config.yaml
n_layer: 20
n_head: 4
head_dim: 32
vocab_size: 7680
activation: "swiglu"
norm_place: "pre"
norm_eps: 1e-06
optimizer: "soap_variant"
lr_mult_o: 0.92
lr_head: 0.0111
warmup_steps: 200
decay_shape: "linear"
Each number is 500 + 50 x the weight over its row's rms, rounded and kept within 0 to 999. Layers, rows and columns count from 0. Numbers have three digits each. The size before them is the row's rms in percent of the matrix's.

# gate: layer 13 MLP gate, 128x64, rms 0.191, rows 58-124, columns 0-63
# up: layer 13 MLP up, 128x64, rms 0.186, rows 58-124, columns 0-63
# down: layer 13 MLP down (transposed), 128x64, rms 0.183, rows 58-123, columns 0-63
gate58 119:495482573541505447573508518484466622591451507588548468462503471480528440466472477369465520397507623509524435525475519594450469526457508477432473519594481449531486544549541527550506459504504518
up58 100:515522472558503519477479369518550405554448431554449539382477512518568473580527561505515465484497498492448442547437485524501485493486551517409549469450452490370507621528498537517505430449485486
down58 097:476565446537515495480406523495604450475444572560484592533530505476504537493525434519588529563504512509531481547568435495512480605528542601548506440480562540473594425565449426483541519520456561
gate59 090:561477523491474464450495609498560427489457547523481435476427584486509409539508508452512557495547542481422479527478554444558480477526546493512484479406507405376506437529578518417399480505445483
up59 091:460534476517527493561446450551416547492598533407439522472510482478455521498502594447535487467499490500454491506470491441486526577601448493523535508562452580621622533439521453546582524511559543
down59 097:495440498467432520429566415482543470486441497573454505388488621448469422469502546565493495495507432497488579540455518536677512518510491525599494527456454506501486522461488561476480470444479484
gate60 107:551496362536468429491553477477468469459475528477534409491579543470535510519488502484525507620378540497542547515481540548437558588548503483428430518573489512509452543461520513444526626525517515
up60 096:571466411555474530542445518524530479491507546520560464524495541497530455554494437490487558480474607558452476474559567555494585587431626479541488517547471516455470586451582539463546595539535555
down60 105:470514572397547461477559528582587450471562504492519424493440492523478582567451579446470502582444509520526521503418470403493502470544463485447506447504479499455485414538522454444401397457513489
gate61 105:477451548546525593538497547529481542529457520485426529373400448488488435470520428483496469526490480485525510511568367448525493458582504544518482527514535555398402509448537551504501432445477584
up61 098:437508494563511436483475540581513537465487479440510492479435494517502460433459548566532498560569513478507540368490507502402588393426510548564487438482581445460423475542554533610471479529489487
down61 099:542510564462453476528589520447480554574518489486531465441512547567489431533515519467505452509526447523583491564554511530456490538444565441597536529426622562408571523469486565477544575471427447
gate62 087:522528534467409529516492484499495542512478493503462392572585535563563602522432517534370442507416515429486599536528550503499523458531484458601474523466416494503452519428494576473545556468518493
up62 098:472556589518442465563524499547458447564452482447502463458545552532426549428496512542479431514546404522498595502448527530478460597532509457554484503489377481565455452422563493559491469580430514
down62 094:541482466404534583544464518481514567484473516494459433428481411523526532607544525460439557432551476469494470518603538389474528488538509489459498364559516501438520515552445514401470529476474481
gate63 093:470505522499514506411538490512509502536524466415560444515432463406489524472452383444504547457464442556465518433438578521590498429506380423464455423491519468501477528571535550558546452513446550
up63 091:435512509537524466579587509356493504516467492547466401494491465430385499499514477510517497500445470420489492484563491472541569579591427517564399508471467503573472478451571546523465453557481479
down63 092:605509503512613595489495502547504487507615453443511526400565495509552491470500534407494476524550546594569532538483506517490398463440464537497490531478485551429602581512481535466544552518546492
gate64 091:528418464533569587433495485496513603566510499510500494528452515480559495576507529553446310540429432570540466537501564476552492494499549486535453488490545510400531459473446493516577489512472451
up64 096:539431505457478585518449486527395517568523533523467528483406491473487524486446524532410383645450503605532494480483547553548517572448479470438465548579509482459531475435486481469509428487483462
down64 095:482525529484575543489562441514521495501563414493552499430564462391543534624427456495447412448392540541478506468554533519439406479449437497523502458475472502522508439536567462500414446531511514
gate65 086:501567464612528554548509544502521426515447544444522462464490481468562393549562373414548541533487481472448480605491470556571474482442414534548502541512594474432438481501481523505507506454537501
up65 092:471558454528458529553543506468538460502498489445432520496478483499532450505560472337513545522446513542479428549532412572586492487500437522542479526616589522426561425486486416440478527446455500
down65 091:466504550519496540440464501611457454483483619460551400517484399540433493481459447506519474474533447507529547381530555493487496470516436537521490371429522489550442555492519510532409498475561442
gate66 092:393483560420524510549480430525484502544502496492556549515491498508564539373487500487531492472547449556512496583493519568652467488454557408475500521543504605544529527467554473565514527521441586
up66 098:516531461472580517507423497491470532558535489412432458495491507469524543360451407494570492536529419502495480594523492564517617462526468491547543522525541503408500471448502528551559447398514568
down66 098:447541510545531460410522562459547370497585505465485493530515410509531466510472539469497478530417592473458456479455601507573560511559516458497576424500418454405481506582554536485533547506469518
gate67 098:443480511490499568455515480516539500568422454386552522451485502476430492449530445424421487520461465484534470605575571526438611520507432492460494507599436523533422567515417508561515499533542521
up67 118:437578497549403443445501450434592472470455499520514489427624439507534393552515448537463499540501513460504481484401487555443429503536478489575524488496561486589505424472492478481525406532452471
down67 120:475444430493459490504441581563486526522583509575566486439479613396511540492584529480484422517471476510514498477447509524473545519441566486531396509515453514570439473522490557491523424450367539
gate68 114:527395572579470495479568600460535496580504515482507474546504466556458482551488594452440551528544493525503403481524603456585497478434424488458453468504487408474436470518560558531449446555501463
up68 106:531402498522513418455478501557504479554498461547436485530461487494538535531527504503509546503542500569477476486502478429495555385474510456569552507409463589433482571568585484360535434439525419
down68 098:560617615501498450439542455475544555494430433408519422517436502554551549465441417528545381555432466509470518502483511547465465544488557524476561571506606475512504501478537468497536519461501514
gate69 095:506449517422558482406523573554619468473551512485568499501494526447530505427556432546487586375508452500474478498514558402412496572470457520496466474558442477494545618531471518490510552499498523
up69 113:540458522543455536510457426473514425530503524562476540510485417580579432510528444543464459515591585489582562536494438543474472526479444564494458391548438508634460447508501511553467439477489453
down69 114:503469491506432566534469518525510522442565543515522501457529467472494466570534490502513521500457590438588463398598583529519506485615450534467462409445410506461527470638489496526558468559547512
gate70 108:521389493492506486478506495455610498474630457468619500576512561487526486547515421513460505533456492534506473507601540638589529529422427487460477501466545460445477458518537537506484475509553514
up70 110:508560460500424509468473487550550437457492499531392456615512478495520496408560579558421488464429496430431531516492494584463566489472549529502422426590505476515465572542531543455561546489443453
down70 104:496478485604451440510506542457402476518588498412651518458527542510448542476500476473596489515518521515553439495399564531514469569529435506463463530447498525487495430425428520499450420551492518
gate71 072:519469574572459529462443481509539548458577513443554377529565452473512492519473411545515527506487495532544486419480480506477494555480340511535542542397506501467530484494510626494429547574505496
up71 104:514555427407476412471540477478561445489468544520563448397529541500453489517436551415503482507447480470483625534341466570477497489490494508468451446451484428502487465490508478543483460460409524
down71 101:495509582587536588467449545475457616503493477466514579584484412528515485497521471586520519465571510493492390492672518479503523471534505477529525493595528526517531555484489482429507559532547492
gate72 115:522525538541519591450522486522562499561454389512574501403459558482496458456515529510484481557450464456595442573527583529519483517486542467446510508562582511531554557583443564581512456444405516
up72 110:523558550574502507507537415535566460482470514465609515421425527482531578465526495416489575541510473542534418411483507550551496574512519541419543532562470509479572577553429506570507505460405477
down72 101:447436479403494539504558512450491468359496443528498442466487576581556434495491519554513464508531478462531579505503447465478497434455497493559430548380411529471486500445548537557569540515521411
gate73 090:453519454541560569515528441438426435545521483561458439589534499453491582499465491445484455489604462508500588552531511550436594522513480525569525519576473407495516603399518533509497477472507566
up73 086:513492449552568507490503437388526410480591484451424478505496583436490474511454462501511435546490533509559471525515496598495628584524462572567463509558521502542444504512605484451502472426463543
down73 090:483479482496436584556505487409550468386485572487509485617526515572490572430428517535512514389540514522507504529456407468528482492492447515424500502411535517427554520390547475544474477473523450
gate74 098:466434577523490487492545476501487471463551499399480442640443528489498433504528547524552476532420580463490432523580489454555526515429473471452459546494480504487479448476552500536668535586488507
up74 094:567491497463472485511570560450509522517373494510473558424496550591421427425515525457531464543563475522462522512522469608495564497429592553404582470481530517453566557519522547450472457457524526
down74 097:488546615514462452449493483584588503569567512502591511469473528501496490584449522444459568591494520469444486496416509550439531413566524526469483494609497513479373511587541493517454502494516491
gate75 110:401457451512415551481553553563480461471417442526417510524498546540481502499500512445544561468474407629463501444473508417449491517472626491497467467522459518531502552497374493510567470444502494
up75 125:492466530517457599475430540516400468483578614413518550532543540499396447616564530514415454479490439552473574510517468426446545520517516541513476498553502505539569463448499541464465453508472442
down75 118:480454477513464465428456403421542558538542498493432483537534356431407427596523450487434506516448477495470437496579535456474475497510517512563520541415510520500486425549482567421544515528555470
gate76 095:528548424417471586490518460457543451534530426566506432488595538486609523512509499469450444497501484513495515523483467482498460548435589535538589362532460431497566483503410465464455524433455466
up76 098:464569552423379470492517534482520523415521520420450602441510519460440539484473477503438433507550461361494440519488443459444522455465535524576538449510436512421517472474521515512408522523562462
down76 098:515476447384465518492537520431496531475483531477427517478546466432501498515439534398510482549532580491465420517490480448512500476608550469543486434545492492526546472492474587417322444515526461
gate77 104:469506433504444525584544410504503524516567495559564565436454519550454576471502441477514521502565505638550554520500456376485532489510475497499578541490547529471517474520469506595436551569593551
up77 095:414491512421457584559465413499517509512562508555584466418431430480511570460526436406482585527517515557579475421466510489501444510403462525531491539455601508439472502553436509495469469525523540
down77 105:558471497451552573431411549531571477519406480530440400530527468455582450547486461466495486495473554440521476460518562515520453505544558493443406461504473507484416518549423578423515431422429500
gate78 094:450489450499549458456542519432572427513560516452520575556578512510495479560536593513435562424476460486476516587520524471525585441467589524525495452480523522554553447492409440445429436462599497
up78 104:480475592570433496503440448448444556567423483530496418493498459487574408537551460486598442503507488571459504536430493537465474594444428467451423535480520450528471518468596475462497432557446487
down78 109:569491604461392490480451476475425493534533526543416482486487528451465444528484454518555473461520381477517561386527520568429482581473503441562548548628502493493482462440557528493512460475541498
gate79 098:401482536467493516516544471439511583579487565490451503459527430601511517454476564520508504466455556545513435558565524527588419442495434464570441482559461604451433465499509512492473374491490531
up79 106:451531512541565489471534436594520430450466566445455481596422467507511382473450483471505476434537448466466441457474481417499474439450505554576552419475463532476540454581474580555583520512503528
down79 103:574458528512495518537468552471469526550456441483457455592507614419478510455533437510477531521484580474548426464598428458477450463494508508573427489494499570515569439522554483473624482607510516
gate80 101:645488478486523480490570501544533562477525514567525541477440438422523486434636492523447453441548563422489526507507492577433430538488423499560524531533513492492479439590515545532545490489599484
up80 109:533554540553531460505567526579482458515522515523545543594522502503506499552544429473507470480529536344482525556517477505473466555516444511589520439553469573447533375597589555565546465503526507
down80 100:553456497509448507467480477438490447442510573554520497487407423508502486538578514469425447468584532441488544386369483557543553550383461454505515491505591485511458552553483556490550541451506499
gate81 095:533430504467439531450566560416539508491433450482537468501443612556417443475506462460471552541412563481478601448566487529457556475550582461544454512521527511506519597478599525523497524541491570
up81 091:538412464576458527414610469536557550456528420528444381496562536472443513505494491545509394596535515463506626431557476535441539557514487477539500484523562508540481479472490516549533556520513499
down81 094:532466526425468490600487530528450419468531560505550546501505485459597479488503542492566603495580390532433591554584509487511452435511486486507437501530463500581498519481396431494450455567505451
gate82 106:438569572508556452491483566547581454534496434521488469510544553470506538459560512500364428459579601498466548544572589506485601468545500444441522578543483549483511439486494514556486565499531478
up82 107:541539529477554484435447450509467466560529472511474439430539442545535479456559508513523444579524511536536459651436478411445524549485541543533385443482438445413514452480458434528489473422462469
down82 108:472484598500588515523500569522567494465534535492452452520472641520482481511611490513396607500591479523484482543642501539497527464564547500498546541514482465461497581546477422506474496498502471
gate83 110:477503484462571534540530453524447429405491494600514562498435462554523576512517483511488445508454522497345469478591570477574475505531469496489503458577395521461581524561409468524511488522541448
up83 105:422504482444542567452491467515472506505516421602440504379442456498444501529459559469434598520466411536516523458451540488420426603496485427514473479558505432602534514521480499539454515484555473
down83 103:430486478529541560555570517512426508478482552414445508466425428444540467431514502518426556545521473581359484531606488442518519511551505545466486523449492388503488524464548515531418496437471559
gate84 083:505436530484483437446519488488555514544458506426587406495446532557593564502527503452440462591469517591536438533505458466459522467533533477625519505463556545536444456424513605541447428476507529
up84 088:577440513503436509483462464506514545474422449408544476431587539461545476518479462470599482465417492462490524473517523504493521531406441599524446481454518476445442421378533560472440462554525427
down84 090:514512464479492500550475534483476448529467549409388511551460477461461471503486532511585523517541459496443465447462470470442469461615511508405516606388528557396563530493530439575591541510498498
gate85 111:525517436469443435560492430425431481463532526518439443438504573515459445516519402465463516492414385529502475556591448529543519444528547518512564460533476420416477469447566401503508495523460446
up85 105:496437477468564579458465515534418486544534536482500489570471529510501427539576454556582599432452541448442585526470529427436545498498456536583564419557447472507510501485479476477517498555459629
down85 100:580487469534580519464516496518495487517530513568505477476510690534413449458467488394428459489468442470486502503485455469600541490515426499602502549472503524485541474427460489453431479574457455
gate86 102:457498573570487528460486526543542494535490467505487504485413520422517541482451481508483545408460428426535505513599428539421487498533545424490550349509583454537493483489576423439550532552439527
up86 093:527540588490520547538505545489558519486567506572434587534502492448414501612524445474442519397474458460455522475578491456495560484521496514518570608492537482473540479597561565553505474487520387
down86 095:516571461452454472519563490488498545470443487546531484454567502520423529462505449539513374542520469557422460480506584446529591467448453525531603569419596532515523493500439473564568579468497438
gate87 105:538454508465510461522544532535421501480547534437466559534548412542489347517431521474520463445580403427516529480582469478460447568497540527509487465521536485442534541396497491414549494521559577
up87 112:473473450519575450584486515545524522527509548487443528465522481487466461532518527494500568520562455515430494519488478456498490559482464654544504456539569441536463659421462473492600543415551445
down87 101:511557550515563481541521501534517596553607471429498507362541518585456406416576506513498540461483549414528515483615519511518567507460467499529480506477517548508443557492522578491463552502581524
gate88 106:559493476525554602546490563574499513527491531530537626517531517381404423503499493442518467476548554560440514473547502402558473565526472449524520515486460501532624487480496597557466498475550500
up88 096:596479420612543523505508517548554424531519511571604484428463513526538520547534549458413513464589530395547496513511473434448546569496550411499516471423486442511453436471553533488503526565502490
down88 103:540549540551493485551467496511488536486437576540390562536562529539534428358517478516558464449443544454521558502506458568599497483493346469465535497444465536538508564461507545553543460500521516
gate89 119:482467460497565537518454501521557419425476547486449508504576547476460467422585464519508499509508415497476515556564497431483534549539600527553506481543502554366533522464532420376471561442502573
up89 119:476443455492487533555432449494507497484518567398416482484464533424426504493476522461514542445477471518483520582515538549553571574637474572520513478460573502476537429428544514451360523504473531
down89 106:456470488508461472580438589463376577434503561502505537554554400447545508424574526575494468471454556538538605544522514545539522491488498578473493465440427485530494500469532497497473393487512425
gate90 091:489378536455406475482505561500558525413507542509436602505583593558489575460462398490540449560518486520508508497429484509512536484482556504532541586421584539508467546497520441449555494506539441
up90 091:557501404441496460503525492463551537618570473404466424529404512408540486548460549527550471472485484495568509482535479589596415516466447550503475435506445486460537466537517519499557502596439524
down90 090:610528529535523545517464493450418499505421467577530462487471434463460502485548510485484467511546445513419455558505475501493530497527483485537368498550601517546437460466332498555454520526428446
gate91 096:532506530507478532532580511490435454452470490491460545448457480490479430386582496579425535446493562594480464497430507508484502518530604487493458550571573457606457399473449554541439553474534460
up91 096:451508453434484440562569443520503523462505516560469573505568472579559517475571468590440541465474454484546490587556523561456558497426499427531423494604526555527586551457539470513482580560465536
down91 099:477510504503440497499560454546495526559511435525559397557528448438442493510477456548581515530560488462425504465558524457470521515517550438454359478350449526508557542559512452500399506541475494
gate92 083:511513425502379542581490520509515462526503453489417427424487444491512497533522494417489408471470476508608554549496515582583551511418540499387459535596525456477497478448530560513485541544531550
up92 100:466464448503611594518522499388507462526473433530563550506401509491373527523587563514539458524493537488540476435537526584534515502520480462492516582554583480506595486448463529513498574485561532
down92 106:538543544535452538484531566510462556584485565567411523538508483464571575472512553496538401481532452454393439510484530440502535497520497477613480560399544528411513518508500568401463492535452473
gate93 094:452492480612475589515455432465479479512500509560467537466463556523400376457530461473447584551431446541420494439490490561544495529493586524546527460484529458490487462580469521600456483574514552
up93 100:480490540525529475475490522459476375496560537483447539486516593451464492556535418473565534517402463482546492462521515526515569512500427482522512468563645480443474441559507523470565458461409620
down93 100:495436539481432477480460638452537454520507458506586442483494451551544460568536515559455600509467591554442406524547529491520497440578437465547500510492475463522468528414528422599522532462476477
gate94 095:498503588447461508544612575598521544450451541499587484528494551400469559518450465492514452504525472514462454462551452537572508505435517501539545509554498472623465511605485436432479471424537542
up94 105:573535575485511476490483556497580602470450447576607540417513577484575511572510545492464418534412491564516585576545510538443531515525465529504493551563490525527465535517508416450512439455562493
down94 104:540553566489473517427514566458442459462427444571442503482482434395500469490469467498518459475442498564504496495493372438591585452456503422530495624455508537496503453563448524499484491504576435
gate95 089:454476545468526492515587498605511485421529503469468521558423571470435407505477403525445513465545515528425491520558480516468425513405564496416504485566504501480512538537490422467413574498402562
up95 089:450459644480591517546544558541529508534475543503444528536481525541443448452587488507424553470482447403519448461562459506507481483499582501555456464553473488543599478523485517491456594499379510
down95 098:491498541582492496406482515470523461509508582493506384356440469577502560544538526511522440437426462435584529455513521455528456558559529545574442545422471572499464545532482458503431474487492486
gate96 111:579521461550515475487506554515543463416490491510593520456538568489480489497447406443427465566657496488459450475447516491569491507482451513420569565555456528410567523509502500548501513467469394
up96 113:526515542536608459463496509527496444534541515405555445501549562509465474415583429534467522482573497397486513577523470476498530522477518532529483381442361535524480540476536485507513370498488515
down96 109:550495550467439568448486430499627542536454454424466457565492584635442502542541505527527496516509519434436480552527491494568416531461580509477461585455522417531484493516485426568466490531501535
gate97 107:456497474421468470546507484568505556414589491429533548502505446515474446574520426494543537545550521521497371474513404470514443616534439457485548437538507546455484448476393544494507527416508505
up97 105:601538521443487445458525542433535468526457553575458463465515440478564540530499484503533426482553449517523533435522523537482550554374549545568478471497456348440509593469534499483456503491493598
down97 097:435527481510486531522491457346542431496442533536523602516569530435591571516483503492475496426403528543437468455494568458454537435492519449524477523539474479505526500493529519442625534489604487
gate98 092:534524379589475567450518570498513495482524547538566452515525463477537568427561463510539627522500555548512454554468469461548506517471433602496519504478529486513463452519457589498464420597583451
up98 096:448533651440498548548513460524486525458499440522471560530518562581502562486452512510484411429561483507406518444449523463517507457513634467456555516449479483410559471488461485518520581429485552
down98 082:539507458550474533440481603530481468595483520569532586466502471477507539474500515413467572483436508518588488430536438519486551512518434459501427430643552483521445491475459511502512391568504429
gate99 087:508449493512448443498458493505472497443498542429456390497433572402467563484533480530426411500522521492549482492436491455431479543516564572576536540522482474490451513599515595430502516643504499
up99 103:527493459493518497475455553474416490448588485449500527477448548469457471483466493505551397441461466486561616458503451464421484442560513561490448561516508394453549447604510506491498532610452414
down99 100:598562556507557578438510440522545484496475519490449452517545380486549592525454514485467517566493499541508422504526476601538533460420475481545538434506524532455438586388559514449453513419501512
gate100 097:492415455491460429514455535432574496431521531508462572464545432367481565591492457493496529461520580432434511511442548490540513369490466534427546515500478409517563482529450478461534527551514529
up100 109:523506405451444504487556519412539499525551460478510497490537450429567560576544479519484494494510483394439561493606544555547431521390467374463496475503443529455485498446545479482490553443566567
down100 103:514544575531375536541455521529453490562466480469418485514550487434508506481490542518480545412403474528560437488598584429474480441495406472551441496514557536567515541537470523491579528604537501
gate101 103:549500502462524528517616489538507509526545515530401549449441501576591454445501534590548558507576469553509416454460494413551496459517489495522441505479485403458511397547435499494379463527504472
up101 094:460426483519516523577534566517465420506569567575450552493458485505446494484563499578547527457531442578513450423469589413505482436459465486556430479458476572456475424575455559533448458530430549
down101 097:540483518492635494493515463466552440499454495566426503550441511447584574437437535503568495484510557548566553595456488389488517519488462487478528477538494482451489472436477470389402536538583482
gate102 111:452456542462470473431511521562521426421459459418630529503509513449536509506561465451476490500511513432531487417525481500445517459551452615432543486482513525500592513509595453485567530398408506
up102 104:551607584452537452516430454537562419479523522514572531395532580515536487499574494507578512498550430460503476549494488470508499545490528528490567493435549434488564540513593556476492377588490508
down102 092:518523423546507476548480552415519632502559548507449400501497571456504528393522451468535476451509545562487511554470493596530558542444549492600485475461543469468486493501449513448559523559580584
gate103 089:436464577537446483502545552401495538515392555459513527478491618430452456448514492529502471460476465404563578589533561621549520450465480469415506458506545485455522539467449512516519544496548482
up103 104:393491418499410466530553481481537510541499538438484517524463565434522584540607537551382626525504457455582551535497505572509428460526561489547448515552563490503524477530438477495452524466486514
down103 098:528525587461518505464514540469450491473478514584379473526492462440464495372410476577489498496466526495576618513626569487554476531495506503492488482373512492486505600453487485510491470516482545
gate104 105:436495415555475484534490446504576449477511496550507462405601517460523413543496477452503478485439443538477488545479499620434545560550454550483484446470435518526573508542482656429463456507512501
up104 106:515444494490541530398474497572570456360593490485568433499538494485543461417504464493469525496526507502480564493437493474532539417423475556477554526484504548562500490530397513445551484601438582
down104 100:508540595520550458551438477453563560532380524473450505563413473525535559487442497489457524510518560545507465477555462443494473523499445582492465532488517436460507525442544437585453514519667455
gate105 099:532584545490455495497520520495536497526478477456478567411464446454467561472564428507456488443549600515477536469526522518431494474559541637538406455425502381492465538442444471493479570537582475
up105 108:563509522451534455460442489584527512458568445475619499424447420512483570551511433464522525512455536509431635398524461493567513505488459520482474532484580510443526476505497408574455569487451488
down105 100:480492475511435535494592447470542521547496520497479416583502527512540450551514585528495445507479414454494411579488448471394536501489408458486465548482373480539523561443571561467521439483581544
gate106 100:551492503528479440513505451396498530542528477515537541510507547444544538534477452378562490619504485534409496428539469530484437571487526441517362524604555403500560523500504526492511496429529503
up106 100:475589506466476538410507476575562485439473510490553485561548459520466411436551528552491529444568472468604515524525471385488496513478387474472532490488504498396482412526445525586504433555443488
down106 097:482501524524514538532429534476479509437567468522401586485394480463416469532486525512515517517492530427534497475558529482506483585511522572417480461482492468427564525486530520684523482398435490
gate107 102:563446472614496507519520517474515415530503527566415491452555422513517543473575455429449536558617571529517489541465534546462484464462503512532530520496594515430590444556495511442608502478562538
up107 103:508499494438350497496504481494467591520481509436497507465582485481463435562484477569498525529410613510467448465472376426576585516503462559592469482508501513538531489492480460544497576476437531
down107 094:505545536562608471463528516525545380548461483488474435550432453487503460443546483446507583549587435511633537488502532604463503532419500524453504529562465545494458454451523484449518503460546579
gate108 096:531545488456450533549563503455606486586538409492465595557551602495492455445520537563447531415533451452450425446434432480516506518515409603452473468511466460508491544498498487489425471481485437
up108 094:483500536520501475525500508531415437525447412467514515532515474463456506417492512510474460610557483479556456490554400387455489457553421581576431470459448634542453512490539497541501565545463456
down108 098:497546624423447454494543442554555485436466494535517506517424561480542546541505520555479497478489552539537537571515545452500537547463505516459545528618533378435454490500573521447464548594598493
gate109 091:549448463515393529514445485554491389531483518499434601493499595460566506520487488547510496481495395461572507512565528374542496486455477483561507422512569475497565502529540486472566551453420429
up109 102:447521642495516473462476461503510578363509469529450460502493433458447580512514521465512511469527560608465525483462412509556434606540557519578505517506541507398479536454472460495535544538528536
down109 103:495415528438448511545549472477543483337492436569509409473490523525517493445444514467492576418481493493477454566472428512504476530467551436531454443564447576437506382453456456552472468498516532
gate110 095:546399459493415521509503562355439548521529506505453517530526458472459490414452578457517463422497463532436467489517521501515442502548566483539500450526529546495591559444603549529556556532520405
up110 097:457451443511463462433478568498390453493533459509579499582423542480523511447474532594505524519501510515489439526499481477470425528464503572530630428482490457596499512503569571540610496589496463
down110 100:536545522475475522424428494548402457493516478363480553515481456456393500473459469548456498585504511490423380542461522542499472494472474484433450392501492566464455496529612531542484549478515458
gate111 104:400490451416545527580479599519550502599517561560516523481497461601527561521453499507482495351557472510458455531482533495549407469452460463459482544560487510539478600437508526514469472496556526
up111 107:538558526535518532515540535581504441503477562560516489474468421483567515499633476559497482491527569471567498521473452456469497482459438530497484377543398450489431461456621454567541511558450435
down111 100:468509543523483547471555518565584493573508497445461494469471497479484541405414466567559506389494510524581458504557434557536591527533454515592487508561556557606505453575463507521470507599542525
gate112 102:443453483488541474415495511489552470525492494463437479498523429600453508454424423543486467484475448478503484423528517546362497553413524467580458455512463498505554544552488575531644513439518561
up112 111:387475509423591475423478532516556480481427487369506514485559528531469403506475577481537484434402434568523466552503525466420539599517499549523508459491462448523489460482492486508474577457535436
down112 103:510565411522368500398517496407500493488560497560488437486474461439497494451438421491473460476583437507566459423466525496421476413491501544487560525555501513553486508540428528508603473457432506
gate113 112:534513472521544468439367516505537454455523419483423557482450557559477499424437503538529430454474533585481518493603474468449512486538560436474481478568480609448446590523495469487571508567499434
up113 102:569467512425537454447478498497574477470548520545486526497447551473529563558444549503596527622509555558423499488509471412557513533557518474529459569461490539467567578657475516515455507469460541
down113 094:483534484405452506494486565485433510533516558440446501473412360527536446450482534488428506519511387441564547514432406548494462469584609551498461490502529497511498497502447528534498542451464591
gate114 099:504477477484477572422440518488482497487452524472495378432394380503477557543495520406464485542566508533463428495486556491514504487537510533492619582512468548441626510566545495518467506555534467
up114 103:500514471454554533581505486558523574543431426491580478504439404436532517509404550461548414499533452503556380505453471478437567489459438508479556520528467469485436569565587496514470525448445451
down114 099:539491533584436461426513548405435428540546516471460492541547400561496479596580509530520529429467536514429558482482509461479472493515523433548445526346508494489549502508425571461478462482457552
gate115 092:477472463521510536539530509401585566394484548478572459429510455488521467532375473463421475574522513491484506523586573571547482461500525597537541477428484447501454477481423483535435487581556525
up115 102:436563439479479499374542518517447566458492446545498505507441475493522442514421512505472546467410499492499521578448377486581541567392439450504412528434481523491523472511488527618499483502505552
down115 095:508436562496512519543471414517514398507473565490451472460554550445511536524571467545490524445542527540456498435575599580484465488579394562546440524503450629460525463575486490489556524525445470
gate116 106:463547539433595422488491527502501435514514496512410553516580549477515510487552548413534534501565481531463436492522589510512533535541531427592466446532498541399532368494592415513478491449522502
up116 113:517544476566441489530564416451494558445505476466550376411467507468458502480485492544504418509452498559512582499450388560451493558496424487506576514499456469479466570518391588490558438502545511
down116 116:531477511490531438466503472556628488531509498516470497446477520523461474575470502504536443517479596522456580510421529381530513473472519430521540580547478513487359568369534480552463558533523474
gate117 093:513515516533443475539457468453527475548478576569589522497572528499539472423454462481468384676452480547481497473541459577552542532401470505475486475528444534436413540523485542522540556465473481
up117 094:549514479453577498387450460499528502536496357379500538479491515505427478440555522429530600434514525428500574499499486458444489532541547495415530593489514559527516535431521488500498481484594485
down117 087:595551540416509451479559464560529456473449474453408452528544493557448499509482519533493569495519561465471459523481401470515429546652504513481539440556492390436474486414542511429519524509487543
gate118 095:560534426491388414507473555456495462501406436498528444474530453512529568452444453531476521488585518495483402523412467528494424493489461524494569379406499507417517485442489474479536486591498533
up118 100:466553424555432422584456524462436541565377552547542489479503489516490514525429543521553557529541524463560411486492454567497487507431436496541506442402436466478481461464536421536488483566591528
down118 096:558503618530582529479612438478457432448535537525447428514516506501550392527573562438525460502481441479471570500573510433492551473548409490489465603503498545517488524559520529465556488424486458
gate119 104:446608509498466448522598484584408513552511547479505460535427552517460546467463416601455506477397458482523484552481548586606526514534472430535417472502510501522451490492463499561563509482431534
up119 095:539628618491405462468455475565490511526478442501490420543515431525518528546460508510560500536446489480424528503479483478499478638517465575523417491568485526561610426530506543460526455483536512
down119 101:547506373504552453451525533502434510518457513409501530453525496574560548534451473450518473501537612524476575577616507571494530543423524518516603440516532469571489445478439494430488462473451469
gate120 092:521406399437423462455533458486496478422544593491455553463562527508490470522521471510474490415474535418460491421493394416441536446462558547467490562618485561427543519507536473497525513490462471
up120 108:533544482425454473408571520467517493475461494459415501494507636510435523410517570474480423475447449412486470482578502491435503498573571439541447526466487453520609490506436542535528528420469464
down120 117:568477560519524536503440592462552537532574536475492519450483460532444530604476524452571525469388607547477559483435522505530463489435443475589514504415473468477617548541510502515498421456494453
gate121 088:569479517463563567526405490549552451494530441450490460502513548491525539550478459498469427394419492464492418458592577550523434472594523499469458525552495578470582579438540482480511515404456492
up121 092:415505552519533463525527462434400527477517563527399545523463431421533471442588499488553471574561573528467470589462469563537486509459525534377510496515442433554456541497451567430514470479537476
down121 095:426440487489505519445514443513587491491542430451575423488401459539481524417526522476565429540579429526428513443545549513483523542521537504524511589531476577446455547463521465414455543554600462
gate122 090:471416583568528530449472460557506548525542523490433512508482432476525553533435480390500480508603509531463578593554479487570497597565544533400561522475462454489548488498535531514492409564551549
up122 107:546547458473621427429518500522508496593442504523582462561450567452515483560419539444529591444472560463514569466536396559523516495478472489561464497484485476555526427553475476474479561484610498
down122 110:529432541533544467564464407574494539503577434514513492399530439582536518506587468519511508567396426498501390551451399495543514496466551462506443501542475498505519515579495559419483489546458547
gate123 094:564421520466531437527501383455601546594528509498495456498559567431475530537549402493565585509518512546529487557512567477581490509510525472565452448429473463472501500442584453464460525576564486
up123 102:520467548599533600446548412578422521454565475489542498571514448437518499542546511508572477428505355424513464469487447451477459578587541534454457552512501477459517465453441479495514526472532470
down123 106:449531386498469455490443454438591542601482467439586507505455572541525500553510444417552438487517476528539493517443460545503540513508508551583469487443473470531585515595561512403430462492447467
gate124 092:476420497410471404516536431480444443490483446515495558378471485587582479478487519497446424586487510506466532561488541502473474545478569491538492589445394432534468562471544561507579449516521500
up124 095:504508543517449437455509534531512537473600606557505546405420510493498486467459542385601510543448544513530486485512470501427414456561431479528487490496535549436481465421430551455466533490580581